config.yaml
n_layer: 8
d_mlp: 768
activation: "quick_gelu"
norm: "rmsnorm"
norm_place: "pre"
rope_base: 10000.0
attn_scale: 0.177
parallel_block: false
init_std_qkv: 0.0576
init_std_o: 0.0
beta1: 0.95
grad_clip: 1.0
decay_shape: "linear"
Each number is 128 + 24 x the weight over its row's rms, rounded and kept within 0 to 255. Layers, rows and columns count from 0. Numbers have three digits each. The size before them is the row's rms in percent of the matrix's.

# layer 2 MLP up, 768x96, rms 0.282, rows 406-550, columns 0-95
077:159119096128139108095092131162113124150152173119132160143137139109109162125129132083187126130124140151100109099100109135119106089105131136162172169132113087128096169141155109113101129127136107138197115144129113141121147152114189148104089136133164104145147137146135107124128104145138150117
097:171119144112153186123111117124147167155125144103119095159093130097153127094085089159093159107139152123095108105111108141090093137129109134111117155135127121121082151130139168133162145165096112143181180121119127145166141135099104116087130135089134133129140133138145124142126131154140126158
089:114147154123128153100118092147107160072152166096164128162130138114145090169144147146175105103127146099148095149133107121127142179131112128152129115119112108125087142102109122118138144163143134076132167131143137119153135115137162148066117129130121134154136132088145140116155142153111152070
089:165181130121126131130088146132106154147154098147144109104140115096128124096153143109144125110115130147131087104158165122122150149088100135126140119097126158101167087146154106128154165089105131139136138110150048120111132129142119158135115097153143139139117082121107114147146108080112149086
101:118132139157111124097118126140131128133100146148121150093106104108131096121131117129116139144106092131157131176157126138143143134129123141166105125134107142178119099118137080099137087155165114137093122107080123062163125110073099131087090148141146141105120141144114141171139113163139170087
101:140099117155130131126134153135106142110112165105158141140078178126129103139136097137126100139128111128166118166151156167147168148091124085142136144115123126131098115135100098105110153152117153124137147155113154162104148144124086134176093103141111111134077095134136135100169140112073103159
091:174107125124106147108099124140152160106138162138151148140126105123113136168184149201118122140122126118115112172152141112123167123101119129110107086134167091129094109131154143128155115139106138137154162099119109106111087089135169111148181123139100112143118155110164110115156131133111142098
087:133142136114124130115206108122168079099142159117121136117137140092159090151150154151144164163139163136105131153117088127123148128116155127163136086125129078138153156131094111138107114133120128134186081147134167112121165134129135126136116143137089111129160129122155146182124116132120160135
108:123098079132118125116130130140113172143089116142158107080133101098120130122118119136109170112105108147136142106113165142143133116143131128149053128131179157096136164135149122140096176115123145115114100083129144113122138137139127125150107168189153125136129141138131163160181153129143162115
099:130148134117102111127152129129164171155173099154144146131119147127085138131129155158155121113153150153156156138158142147073126138101150117085094156146125151105134110135144093102136121129099113135154102149131116129155182152120140132108195135162164122186124126152085100122111116110148140136
102:141121085151144145153088085137183135104147125129173114137168079114133105087107105131097083145126128165145115151181125098130126102128143101144142121113105143107133111165151138085134119113169083126117120116128098110121116120176096106111134126129142112178119174131150123141157111131121140115
109:133118138129108117140134137129150139169123120116113118103152082136111097141155179135120100159101138140099098132113144127140112155163113144137080092126124118149107095105092133144134101104133087130160161152089093104140086106139126154129163150159083160153150135110162105120090104171169151147
118:134163156107125152081155105123136147151117105124115132146119133136129126111100118116179129114101126142147154101117161150082069114116104170151102140111148162109146101123167111144148114127125156077103113081115113113096168132118138128128102132134159081082093127143144106095106119133161162139
106:124052152141123153152096178148136112121081156147128089140131133145119124119140091119148132156147142129115112136117076175169149151089115137113148158152172106125135107083124105128131105122122125137116141095145186124129145119127128106144116129101138140148139087148107127118114101135106116192
093:164170118099079132122153116120107139131109156134138113131120152131106119103126176105159172132155112147102136087111119113119107140113105151088081090110102125140154121142200104133119136129089105107137123137110118099099134118076117156149162138139140091144130108163129159135145108086096125146
107:135151152145172133149125128129156100124091149131089078134110120069105137123078144109129120080176141143118130140136144127130110112151129181134169117171127146118124112088150098120100093161100118137130139128146144104105095138100146138127117135091153184179148144144130153133154131123153112113
094:162115157083127149099156120132084141100109140127137185141144140104108121119123137118152122109176104120117130176144119146119108165125114128170146162095139130107161134154062132102137096126096138153111125123147130131158131152122132132115150124144151137127056149136139160074152142158161127145
094:141164138128136124115170152142130124104129101135120144153110121154100113123083102130106177093094167137157139166165132125133098088121119126118101155127116110151128157122130112114144141134106122120106090118085050161109094132180148105153107183172120116131131108119088117104131121138141116128
091:182125115142089132133097133133092120105102101151126171072111065167141155137180129155127127152122077115150141183102105128145147098109138130153102119114157112131085087127145102157134133124136141109172149128114132119117134115126119109138146106144131101141106106098105137128128153129105166158
087:159089125075128102152136129150101155109174098148137152070120106131116131135157143189149102100106118129156110139144146140110126125097093171091119103073128102115143140151148148156143111157107136140115153119138125157082134128172168152141147148139152134121133130156128128128139136161112167153
097:133141133120121114151117150143141087126100133165130139120122106129174085150137147088160124155122107147137123134155157115152111133093136144108099152141078122138100109116146115143113128137113108092070089125097093102112103098120168097143135192116125167160113118149165094087161156127120111119
106:105137140135146137108112137161150137101101176091185108129093128096158153159082141105119149131098107107105112114111132115147149104191119131116122128113128153148130103088122124172119151142116124117099145129141116099124146097187107116167115103141138140159165138144130137119148112184171121106
096:125157109150137150135111144098191092126155099134182152131139121075141141152138096108180126125142115128124131082103124154087133133131153111110091168140121131141137070165160133119115172172131113105144147113105159135148126114162135143119111154144157109112128129135078134137093122145131104116
083:120140189135103162124158130127118150106150148122102130135105162159131124110185123113121166101100117144107140131144096161184160156159143096129178148108081112121128123083111115128105121161149174137122096129144141142126103110157168138133136111146114135111138108159147094078110126126095120135
108:142151149151086084080142140125107110141106117134137121107139159155135114158122122139158141158127170141146119133133123163090126142134162180142098143154108152103091139167131158104100117086121113123142144138164126135157118150167154102152126117128142111164107132178141073165103152116171132149
098:142122140152125155145090115146130099132124124200124139137135156101137142136115096133147118127137116131124134088104105136178116114064148140156118131144102149089112134129182089090131089135158131122113091105128112102118120090106101127119155144147097140127087162155143172119138087095120143097
099:120165170175116099155146132053164093106125140109135116126123130105148179144159129088123114136098141145128152169138132166128135148115149134145137100156134126136124097081149128104097130128119134112136172115101084113135108156101132109140105098110101163122150101127122175088139155143132143106
115:130099196097103117120137108098133200148140128103116112125125087138144112097114101120141107094140139167124138138138143067100139130110096111108156136112114120114140134107179112131156130182121115123104136113143120121148120111109139099128101134163146157175132150136145186137123116149104160100
088:125146133118138134095111147104143136140124091130159130115127062170146111112106100103137183131135154130157142128179168132129151108112095146114139108097079135146132163155117149130123094121108081105104088139120103146124149122171115142131165147154116119126151156102121119183078115154110131117
108:131134152151106125089052116130143138127136100123132142110111101160120100121168074165121145105115104109090083173119127071114138130142123080140114120118117086121117132164092140106154153146101125127136163117134126151163111117123100116125106130132158144152089142136168145129102145091158123139
094:151110115144151138119135180139105127182139139112110131116123115104112102128166144137079143114117140173156153124123165156117142104090162174147127108162106125125109134174152140087126121118099111158124152100128095122153136115117131115185065130137143178103146136159147113161135113144131107110
093:161118179136137133150134080096121108121124134079165182125147093117119147145140098106079115106153114137115109114115090090095127103167086125153128104127100069126101141121124130109096097129146171132140143112128135172124103163107119112108098126130120164122150131127156149113129133156132089146
104:164125119125146090126109164154124123085110123132118131144094107109136165114135138155109163100124077103128132144112117150147145155128137127137153058071096102149149148090167143148139111118129175147122159139103129127130128134169110138146154109138080138157146141148148133141138109130170069121
099:154096114078079148159109095116142135149121145101165093138114098096183098139136120142113120090125106134117129121112147116098138104089095138136153150138086112166096114132153170153159105112146138112121112120095161134127147107081077152121086091118130101129125158107138123138136152154136113119
103:100148123138135145134125105124150141088145114147124123148121136126160086089098144108178123145114118144110109145116141168144132128132133193164091142170112148169099107129162102115114134141122142144184143134102106068074145077126147131143148116160140137126132118117128132106121091110161140089
100:158103131126138146133131180137113155147164128136122108104127127168146104112145149123153135124142158150169128135110128150137161173122102147165146160107096112150136164109134121194123150118119172100102102134141130197120124120109078080105087124131132097149136107150125100133165127149146153132
095:155165142109149138151150073099088129135152156097116109120109121143155150213152108118103122111142107140123117137134128133126178161088135130166149131107140115159113132101117110135124135125130105133127108202083134147098140153147126100121124162158129156126115131138158155124113169146134127090
113:171142129114129121104143162139172169128131138137074132112121143119128122088141123122161168107133128170168125125150132175119131096131114125137148179119120176111147118120093117091168085155107152161151092119140136098116128099113152161110142111127134138064152106151138126125118096123112168113
099:123120130124177107139140097100150153119135147125111086118099140151098138128141144118118113116137104167101104141160120134143157116120109086117141170125092157148104120165091075137162133141110140142128064130112106121088122165105116153168071127152144098133141117085132169117155138096146130139
111:159148177159111116107093117195106137123133173108098111152136110123106109093093117144113140135119104122122099141125133147145116167121132084063133163084107152166096110108123104094157117138131125113111134141153095141100141138150140148095134150155113082122152119157116139118118099106102114147
082:101168103111099134152116149123098105150165153145148110144080137116085118104135139103114120168150165108142126128145123143111151158101123069138169135116132135098115110168145084110137096137086106096102098122166092109112135151152123105106113100147124121101099170154154125126141142159125142089
107:147137107133103131092138156149126155149143139132141136136146148128108090125109119128127158159100151114136138130074125142167119104126122148149156139121118154089164165117151140143118078138140153177091120105201172148153107105117126116137115129141099134163120122153151122166116123176167167090
109:156130155085085112081143137130134115170142100116158134145115148124133146131151087167148113122125138145086114104117125128152131119121114071157137144115129074149098132122128120122147117176119161161163155137091147135133131158167078104144132094126128146115120149152191096143136138130117088112
113:124117142140118121126119152148145138161087141131129125138106122122147141136080116173136093134112114117164143121103094127131064147179166127094154090122131133106089131107114155117141082170132151142141136134146118143110140156145148095175129156168141125142145155128132130054112095169147140119
105:161149139153152130149129115051176112131140095161125124148120110111160097171131143125151140160111153108093155123152147128119104117129139129151098127117101117094080081098126130161154142169107144140119105069172096141143110124129121121131131102130104134132124154099123086120130101125136092160
103:147105105123125132184113162139110153130130113115134120130098142162119161101119119149116124167127126133115133122139083109163109103137150146114115139140090172103140153130069106151151089109095114160128125138147095150087145117125092128146122143147118161140182087191082117129144097154127138109
102:165157137114125109116137114134133154108144138166116108186111110110053156118138182119151133086104112115104102143128105131115115137123138148130131129111137091114110098162135086084120146141132136147124137108124105072125090114120127107129146102175106146091133084120126143101087098086121124121
105:136112145202128096142112153120115106142104164119118108097113122094108104126121217102132124101091091125123124139138142105141140116140116167158097144116105132141161154128162118109123174092148148141129149124117101154143124111148110117110106090114084136174136137131162149126105120106164123148
119:124153128129124139105115181163149175134137115151159083107141138140145127131098128178103140123121091146104138140124116097138124071087107142166120133155113129116133154136124083090113067138110184078103139117152108168133101170133124130107136137130131129159116160118141144115118150143119162130
086:117100131093136165066189115155093141112130147106126116151093168117122145106150146130155137076143153122153157138134136163113136136123097158092151138142112147107133107120131131105168139128118162155121114086114126161107125144080091110091125145143148108116118118183102139129156117131122173139
095:169119122095127161201105145112154143149171136142109097087132144139147117110137124146131104106088144094110096148141131154119129144139099116143150132145161111105138114112125118109166146122132133150145133139088122132084110140165146151142107119147143143101063126089136179168166125125135173118
113:137075116101126166142108117159104126125120116151120119125116108139099109107145094127118095118127104102123138154136146184129164113098132138157088124081125083137118140155133097132204134116099100133115135116133143134116147112165106092110112144148129154108149197137114121154119069137109145135
099:170116172155114096125133126162119132083101141105157119169114091096132156086152094090117129088137105126105133123097117113113111148152134086098142065116161150155115120095126126121164128134112097136160145113109119167134145114147141123150126109128149122139143065141137156088147142160125109125
111:157108144141132155112139091138167077115135150102100156125092104118150111148145118124101099113188137125136155124159124133141100145121116121128115136135144139150134105143159068098088083132101134137149091132096117104143107129158124086131149138117144113153191125170174157132132133163123105156
104:153159139123097117126084106162111157162150112116148158118165099119102125143137163152164121116132118135102123128173145129099150099115107094106108124142093137143202123106154145133145153171103141120130153079166107095131107106124116166147097100125069112114106108137134132129101130146099121122
089:120117121150145146119142127111187092124127123112136110123135143116110081124127122100058130154154127152139186118105134127144145106154106138100133111106188152123122176154166137083168116116153119129176135096119131176137117141144145172160125152127127139145113139164157143117142137130145144089
108:134143130112125121131133133146126109076163125128159116136102148127139137127072130133142102109102138129134142103125100187147122126143078156113124130110112125113141176107147125116107162134161134145145132099149117109102125118139158155135137113178140150084147112112104055117055127154176136154
124:118155118115136142097128142136088090103151137119157111156122142154143140159137138105121126128102139118155130138119097094111125111145089137136079107102116145138131133123096136189108127175070111100100179091116112168179138151134151167137083136138102145150166126145122125103131100118137167145
080:113137157127063151125144086101111111140133172096107131104132142163108115098134131104122139107157131114115062142157154191108085118119122145124122138161148159121144136154150105161157159129131052150128106118138134119116148110143098129135123113088112147132119148154092118121150111114138139103
106:111142138108117103109166143133131126155120081103136146092131103116117136116148098130133175117131125149132105093113115150132125064137131135168101144099127144140104096141122150149120167108098162086110127113126093079099136125108147140123100115096159100157135142145127168083135117108165151196
092:143135096135147064141115137140127109150146121137153085155141125145137175110151097115116114096128126145143127143127118103103140143119122099151135103087129102108101134128172098123149067114110158116147131106146117151159129119131120137118078145145167114170148081129125165088144141178106157175
095:158114130141118114144090133139136139143111116123122120079169198123145122124146192126139115108107087126098101100138102157117130180110150131148103137163151120146157139122135121102110116127118128103138125110117092133150163109151132138117121167138161125106112122143187171074103158113142109165
100:158164119107100139134098148124128119105129090130152161084115122122143118104134102166142081144092127113122122152152146142122130132106164136153106136105120122122152139140149144145152196115092156112133088136131143059152147121140125120185101161128166125110096162137173126138169130160108122120
104:139136097128174125167086150136116175116119135101139114129124142127146124103132098151127135144154171135161104123144138122155120139132143165093098178107122130079105123107105126100163142105126115149118143080108136128151128133144128172124111185133080115133139130114132121076127168123135092064
093:113144177127103113119099165119108103081121115118126131102113099157124131113123130117142113090112141135120153146104126145150116148120112126123106141156103092090118108058138161157149157151128171115107150116139106160100114145122138125121098141139129168133131134151113045095153067145139115138
104:123130124152129144090102112121162113145090123162136138116135133131155152099159116126107143137114174141156107091147103177171133156145133106108109125129131168084135104086126114074144116127157107138155149135154106110101169146131061161100124142130164134124124092108139133108119158073128115132
104:127122102133190098096077119117096151112116124109135120149059108080126172146128135096144117116150129150117125108161128126120069140146100087119098106118097116112152160104135139081106137128151125155122130127110095134147127110107170130089149134170138168132119104128120123111104138135169130139
107:089137107175131104123081126154118135173157140141118104155079106109109140133145109094123085134187152140150107079153130131191139097129124113133109132128105141138096106109090065108111165125120121128095149116102118125119142124094120122105114092107167117145137130152143114132139142159137139120
097:144103130112092114132150131118134147150164138133106124115085124157132168150146162111129101130108102154162151175117097146122184127094148150159169140106121129143121110125142137145124098066113147150136120156094119157099104121145080108118148101155073100080160101132118109100125130131131133104
097:143158121104132100121183156073135153131137153171134118102113129101113092138111172092138151139113109117156145145123130118116153112129135115099173130128128125100107105149147116090122117114084166139130091119069133138117111116115120133158147135176161121108077121143149156092104126078103142108
080:154083109125140118141138099099144115130177151120109107162152147125148111104099117137102105118143094161152177158128112146126105135117102085131175169129121101132107154067159130123102124101126137170127059118165163164117125130159095138140146117134122154132146103156137127124099118122148147136
095:139125124123126107115123122135140140122124090113174153159095098124171144169134150136115120133085056120165149109103158127090124122109109118119122123120117130185096134092123157085131127167139103108181097124080135149144137142146105154150113132111096140104137103141179112129106141101152115112
102:139154118104128119131136121083087138150115138129139142134123170136129086103119149139130103136109154137124137137164133134178127152102121102083119144145155167100163092127089088071143129102134108095119115122140104092088147108129154165172157132124138147140117136117112165099103092088098157159
098:165105081083108118151161108093137142122129150098122071150124187126099120125121111108101131146098113172137119107134121093182160136095096144080118122136127126102113113136103089122115136085133134102104112130142132127093109077121116143146141135117099148137168102135143125157117158109112158121
090:132118173109102173105098105142102162116120172136116136117089146149114108155125127140100128080111135123149090136156137097148110138127142133105128123139127198127145095095120130091128116125157133150107109150165137148124136108138151139199116152169114170141135172160154171118124127146147128109
099:153113153135122091110098152148123168173094131087113100123148119116161123127068138145086111095119106114083127126125122119143142125131137093118104147139149135085142130068133154159125123130141150146116138076129107169171136165152146162154117105157117137127138120162147163123144126174135107153
087:160126135124085128121073115143096126144113134140142093110120110147092095155156169100113101122061132099137149151117128132141121135125135101107118108117081111095129112098142112130114135116152154155114141107144137143098143119177098180128097169104181089125148118129121151096118154096133100130
110:129130134149084155115105107121194138120123148125125161164155157151108111148096141133106100136148132135131114142141140138119128090083157133119151092135126080130096069093136076090116071148146108131141136136108108142098092104155110108107125120161083146100140127146153128101109153143136118125
108:152118187151110135147098174106158102172150165107096144140133124141119129135146125132144136077089114158131110109090130122140133148161138089115169171116096115110113146126121147158131149157123147148109116155123123145140163175193095121103108132136163097118141119123134168140120143147147118159
097:099114116115166148113126111147148149111157136107144075071108180124122149105087133163109125103113111152131133116127125162150146095068168139182107170141136116148114157134125114120114129109131132146137085083125171118110149149131137164129121092103113116131097103127104148163104119128118160144
097:171123127127133169106141130129129139134133189138131126103136107155070138134126138127116137118144148127157142111145130119135140139156137136059091117129090168168143120124110106138152117169119115116136121075142110140079117101138180109080140158119156115140194153143129110116139104151148156112
082:143108127112135061106152117124130096046156101115209128104155131110119133115113155134106106121120121151103130111118077151116164153110106103122119115105129107092119120135150142118145129140163146136107116112133129140128159127112174142161143143144091111143140108083143122162118099102161139129
112:111117104145088134131156112101138145122169065111101127145126107127150180073142114130134106177108134142129099142129092121141110116067075131089131104119142117101138135118149128159163155170152116112169138112135108130118110118118146164095139134143090128115181152132161116111124122119150127138
112:114140127144178108116135115119135152139172129160132139167135132133138126128118149104066082125137103169149117138138162135093085084139108140063119122151110163132119089101120111112139149167151110110120106130111108148067173127143127139149114158127134166155109142097148112096107146119141131108
109:140118074122109127142143162118161152126084125145128139147127136096100101080113158119102098108115172111105126139142155145158116140114166139114182138156096111131135109131122075147118138109088108121118140099093135127068153114133111166127144119126146141097112099081113152112156134118099175129
097:106126116112127106112142159160125128119141140134121076137132099136178136174107116134146145136104149138130126112114150159105160091087057163093175122120132132122132139125174122121057115109119143101130106139110144167133115120099100099136114148149089124117114178129112167122113135140167142120
093:136128107125133096150106129135153093145151089100056076142112125106088122121080164174129177114135147155119104143108119102180129104107120160124125180184133101147122133146134096134117109157100137130145142134140130127099104139133132143135099103159120130112094110119130133097111141152106098137
098:104144110132129137123113128118138135159178103136099130132131151153145097128126135151153148135091162144135160153140102127074138089134094109168089095076092121085112117152137149130119154087152113120123135121128146136103122076130085097107119125146186118149120150154131153101170132093149154129
104:119089147165109156110135133092169152127156137101162152109082117134134086192152112202117145130129176131123114117136150179118103137134102139118127105112112136141146111153094144119134174136131150169124131151167145103135133112149166154139138114096127115123116115120143125164144134107151116165
090:145082108124132123167135191139126102106095101110129112134098129130094132111122121133145116136146157163139088133112102168135137130139139100113115134153109149134139165143134087138112134080121171161116115124214138115147148134139116155120179148093183117161148153128094124120133117128126105124
068:141119128101145147108149110085134135131121171119120147116107088113103156150162106094142129143116103159133111137151117136096105141118043143162110100127110105146163142147137122146103081122140127114120170133156095131174102147094095134126175173133128162105116128153138147156147102130148158124
105:132136127108145156182101138110120089138141118126114093136122109149122095096090145178121139108124098132133128177086152101149111147134088162135125121148149104145123103155140116107188146106097136092105104112091119142115151129144155105093121116129091151140062114128130145148139155146158115091
097:155161120124128111119144135086154162155157123140105108170101113188100140179122158153101116065112150158136120154126100099087128129134135100142132148122121130124106082092122121145101085086111112118143120121104114149120123117159158137142111129128112137108144152082131092117148126177160118104
093:166122126128101137156112150093124121143115119121153168106104127141143121116061129126079077136182119134121112134123110180154101083116115119148130098146097169083101143143120148078119124109127134133155108132141147146132120122099196124120143109131136162113168135166132135134139091113136136143
081:077161169121128110112138153145099119171147109117173116128079131092117122139096139156127128118124136140121158114076107134169101091105143114158138086142141134164136123094132144113130121100157129150100148095132180154154129112094121113145125088160117096160147096165160138117163133124139133112
092:131162139147114122116142122092172140156159092163132114107091145147192125110116109122151166135154125162127112151102150148143122091143132158158150123123120180107123143118127096103132122110170154121113148129105144151111137098158094119105138104175065116111096101158121136130117105130161092113
102:142094150145131119054147144099096187145148157125134102165110132107139120152131080157132090114140194123134129111118109139168162133116144103094132090118116123103124118138118122144148161097175153112127131115134148132138094115155139111099140110137143116143112152142103109116083092107142141161
087:129135140154151145128075130118123155164096084154150133104108088087135147119104098143167092141116128120098135109140168131138128125116122140148093152136126080157136118116151095144144160100115145143117108149139097153164126118129148178093091122122089096134112200147149163119151119134138130152
100:090105124136109130113126132148104112122098124108176109113082099120132124138112129132092110145100095139121151070131106123173110132145161101166142108118132097090096123072124140113116138080131148108123082094107121113159139118092121129151153101108088108152090154111086127141116130081123142116
102:131104120127123056123131113103124117175158098129093160073125158099093108136140122114091079113112092111152141138120147136113118125149121126135144104118106115124105143135133140085115128123108125140165122133156074146134137116153120125127160114153121149148131137141187155199087130127150103099
107:095154136133119109133120125129085145146145157112143107132102107121135145111142150143112115135144100140158126145146127133126131132164141148115097144055080110088141131122121151175133166131154093125140177132097091149156178139129141143142119134117128146120159142121108158114135185158094200132
088:145100119156096132126154136139143148141109149080124179140111121161131122108161103140123125149168132157089146151122109174138092139107157111138135111118137154147149139150109122084161142121115142165104103079131113095127144114135153080099124142137127116144182149182126183123131167130106113113
096:106148114157087128093114087083112111099147101096119144142130131178124114154115153070138082156103136135139128176116130171110110155132135112160158134138152091106099130119112103132112153121153126144178143120119174146180154142103125132128110145110107116128086122104108125131093162142127153119
117:156143122121123127163145118113154157112174121097108183123144096110076133101160146141148103139163135158122106135143135112116131120093086142150150139162138098127127122134149110135130158124084104170183082128144103195125124121123137118113098102126097107168116181114128126118131153155132117137
101:139107125099172114126094137109124081113155151110110095163090100136137153123137122121162169137109125108126145147106136132093137148116099179115120080111126136155100128091097117143147138089122178148135144086106107083097120124142133126140116142149112114116106126139080164131135176095080114111
122:169155126085136127155124155175123127159160146123131122133068094134133117123115136122111120158114115100117166130148100111137144128142089127134124104107128148132131127085126138170141075116101108117102112118110100142084117142111164104114170122151100135174175079102113107131140075144142151104
089:123154132129103133128150110097169128128149142118154123127151162129147094145149084152163166159164163110129130162132103139124130144112088132118138089119116187105105109125136089088130131127128147137169105092120090161130111122182170150104124147150137161120136127147122130117080138119149172087
090:129105105146122130133121147089105120126132158202129101127108144084152140132121161100146108147168101147116133108171168158147129112121160113138144101151022136118116128139133128153147115096108137117132145142084096114119128129166145112118144151168141114154117139123119114114152129136123121166
115:134133177107148135104089123113092161091086149111092110133100105160151100137117096110129111136149126168134143106126140143092096072168103151139154118112100107134098137105128168097151089113158128091115126130115130130130119121137136139147151114070101122134168163127076146146122142148146150138
096:134100192122119128166119089116098112115129115181088129159113112146132128177166095154109113128156101112153075131156119140129155126155156145103144145128136107161144167100173098143115091107143145120133141147168138143116136125121093131105108131128110133128157149154147116153119153144183145152
094:181103146178125111152126133145089126117086139119147114149144145108135103138112070134139134159142119100140179097132114134141128142156168125110128147097141136138131120155138104117112114134118120116147123132124158095104138163090112160114139182096153160158119124166092178128153169137103092161
107:150102110135173119115088125164113112123103156118111152114096068099096114123108113102136123109129110142117134150093158120184148113163128123102103156113142134154149156109113103107162109120088134152099135146132089149126089134150064145153089117153124132090127154141131141089150131128165149133
079:128130145135102171091152090102117124153155156158144139142145077095125130148136089099178156109154123149124177072125119176108123101125143145123123121146103116101150105125118106187129121153146145145086138117127140116161120098102131141113110148117165148104073118132124137125148138127130079128
101:154145140114137166124131107070167152147130122147101131092113147115121140147122095159144116145127120149097109121149107148137153101091122136086153134127110146121129132108103097144152110125156096123146127137126174112089160091134140126139086104127168143081135097062142166107159100165147150098
100:162112108132147118100150108127100103143155153135142105164139154150162174117143125086085095135109062149119065149108152143174130127130099131159102151129114133138111116123123105150128122153159114115087104118110102132104116122191143132126156082124130138167121155141146121126102141159112115111
086:161150143114111128122150108151132171122108120123142131130077106182095141078143151109163129099136092142109095131144080146125148144128102139090169091135164137115133126148106098106128112157099120134149116147102098140098088103109164125164068146128125146130147093142105132128122166129149157120
118:126149167090103146139139116120109144141118141147172095083143120120122107136123127139139152197090177108099123107130106118123127121128121150073162158159152127105095104131123122066133125122089127152116150136131090122134130181140156140181143132133067150127114124151128145110128121103145129144
119:113130162156149107082127138162116130127132134092083128086125133090096135104140097178090156120115107152110146144108124151128082067153170178156136108114102137110156139114156111123149103105124151117102138129154092131160131149119111135127131149156144095093163157131151160135119115113127124163
117:137094129150141088128082142162114130120090153134139130156101103117135122141145105117152098146117123135136133135117126116105153157135120113082064137141133122135117105131089108114065126107101120105129111112179161137128161138089074147154144124146147100067088135157120132134116157082124113142
108:166114114129138165132139067111165176156137071164101109140100157119151142114087132139143113115156134132114112140189086156154132158063113133103150119144125106127135085083143134144137120141132092144134122138118147161136121122115127121103137115169149121128136150124101126139149161145093159124
106:157127131139090110155112113125123119140160133145115114139144122136094103094142135117091103116149115146100134120108130134132142148133119172081122160142120127097136125100054090052112192120165126141100144124106118142083125134139126171123152097110113109157150144138128165123107143092124111150
106:125170107191158078123098123116178131081115113129160105136110132129119160129086134145152108145139124125121127123122129128135145065136157133180165086097129105130126139155156140082110091151156120137099134120145176127158125119135124135125145146109136143163100153129124095113148119175150128111
109:141117114109147125146084115096103121147155154140116118069144135141138147121110146158133120186175099188115148120158093133126138089147118122151129085154134130154127154142129115194126084129116131095128157127130143101111130118148170122157164112149115149144146111132155158156153137121161138093
094:134200124137113131105157131134105128122158102137145102167157159114110108141182129144075117118117131108127182162107117119115115122160116124153126105142131110156152130127131070138127111117116119098169095110152126174104094149124153111146080110196102118134116129141146118135141125157119122139
097:137105130139121097059153142128130127148098117109144103119164174097121136061124127114166127152141137146110112165129122112119143104110116142191116120152113121163128128117137101150133128187124130107102138153123136099136169099149139134141130105128090130121058121174121131148124090159145145134
107:136152150148102119139101101157145126105151141143140120146148124122138140111143095124121111144106125136118133164118142167126120089142099151115091164130129118141136110125169137190142146161098148085151153110105126167121114094160107137141133120093111083144101142095148088157116116145203092171
104:162089129132148120157148164110082148112167124140140126127147110135138146144152152143129078099118120151137147130103145139146145122157101120106129120117127112160149115115126122117210112184119121121171093133124137099141142069117117094108186139142122139139137107142179101157159118116126109157
092:134145137125116132178116138109136163138108112103154072076151117171136137106161121174109121137147133120101132172119100097148096140129114155180179153144133085114143118135137101146109136126098115171176150135133098118128107113102103140111166139121116139186116102151123149150144111121146142138
098:121118132153138153099118117101116090133143147125134156162089130108134122146129127064125118098173152166138141133136104138154123136111118147131118164115145165200144127112076166119146144072110124116108127124142108177152155133133134165090122141116107123138116134107147092129079108112157094150
109:129188133147120098086116143173084104151123146111110135133091080129151091088129104115120115092135139136119135114082145110137111103090165104130122126153100125120147109066128124124097107136119156150098080135128162087109126091115131132133116124136138125142111107138120079096101159103136153114
094:118144134120164158145111081070142141093124122074159147117138110070124160129105104124153104119108102125107153091148127115113097126148090110120120122133121156121112146144119105148117134147142134081129166089111128102123129094120116126083117129136134193171116146118143182143098110105133110114
108:135150148141126123143101152126160130136077099120106142161106124129122117090138121117119131117108108144117122109147169114099098101128142156095103159172082096108099107124163132150161082138158119097101143136127139117078142056171130156118120136105144133147139119140117169114135087168121096128
092:141100142171173146129133137126126158129117121135142128117110116153133116126144164146130133136135125131136113119129131157142078133142123097132087073066131151102123138138128125089185153171132164101122101115141134156135178098145142108134152140116120114179152139141131072121123114114195087125
084:136102170079176131128166143114127151142143138143130145163106098123098112094147076134130138150124099130103123123122118127128092138153124108114132143093139082129104090084151106171161109094091186123136124120103116135129109087133106123131116106116085132176131104160106123120130079137109136142
103:110112136121124080117124129111114146128164127091116119129121099102119139147147077138130101106146090161170180152165073122127155144154135103121112099130109095107136141104132112151163133151097069143143111117120149134099095117118135093121119122119133103061135123088142128076159111119139145137
101:106127150138080104080104121122151109111126116114124165136109135145105139152143111162087106126162171146182114143127113134171093112143131157109184105114078133139126111128109120113136147152171120158167086155119109174126159131151105143151142143114181109162145116118133120119117128109159116122
099:105169123106093104122119116132157142065144157087147106158149104146115115139139080176142133123111124159123139141144113152135134150120123073138145145119147086112069143111140170142177122130134149127119147109073150098139141138171089129158144107111116128132138121138133155086136121156151138113
103:131134175137153104124142116113117106114129116152171143113130128141122108128101137083115167098081084109108094098104117145131156123160117133070140168073134121090155095133126129092141111145137142164118128122121125145087110163159090148115161125074137142155110115142111130092128166116116107130
091:113129164114090154128136096110091118130148118150134130114110125142145107091130115127131147095104120113147124127116172100103083121140084093158108137112099071106108131122136108116143105155132128120118124058131107118133131181169136165141103102132134138120107167129160125097068152151105141087
087:148116159143121115093146177145143115158141128096129090138142114127157157149085160091099114123159139148132120156056115124136140091133147138143109134154172138143108116112159091127145098158132091107137125139149123128140100115095138128142147139164115198154190147110141128145126135116155121110
109:121128145182143177165092128137108112103147136119134138081126139147130140126126087108132100122083141134118172119163116106161082133145120143177104117143114098134121131132115159159141157156085093113149127122169081098109156068122153129135131146152101130124157155143168127151138111143138128139
107:155149122113143155134141138106096133133136132106141103106107116096160143151123157140142147111119133110113121096146137126074114161129114105109120125108112174144146107107158146100108191143097136100123177127119147091103144133089109138150160137141131119074098128160146165133177163090074144137
097:142104150115121154125103087129175110079123118121126123096126140098130135135134106097100109088148141159131104113126141128134130123166153125149095114148114113155124130116185127128117167152149166141125137083117052096151100129154155139106133123164100161140132122115144124156097160138196116137
105:139141156133137169119130116105153142193109161124142121087135107113132110123114120127114082115151121111174125143166121090134177184083120114091111122179126086108108098132124114133132108141098085133098107106156153165128145114102126123086110117137127133125113123113122148149097145138122136073
099:133135120110121190161109169153174195137154071137143154125109136145113105149094127154132119093158115128115109139109138153114141123140134139100115127144103129122134098132164142169160135143095123136122117121113173133085154122144097083169125153125138127122107149116137153145159181163152115134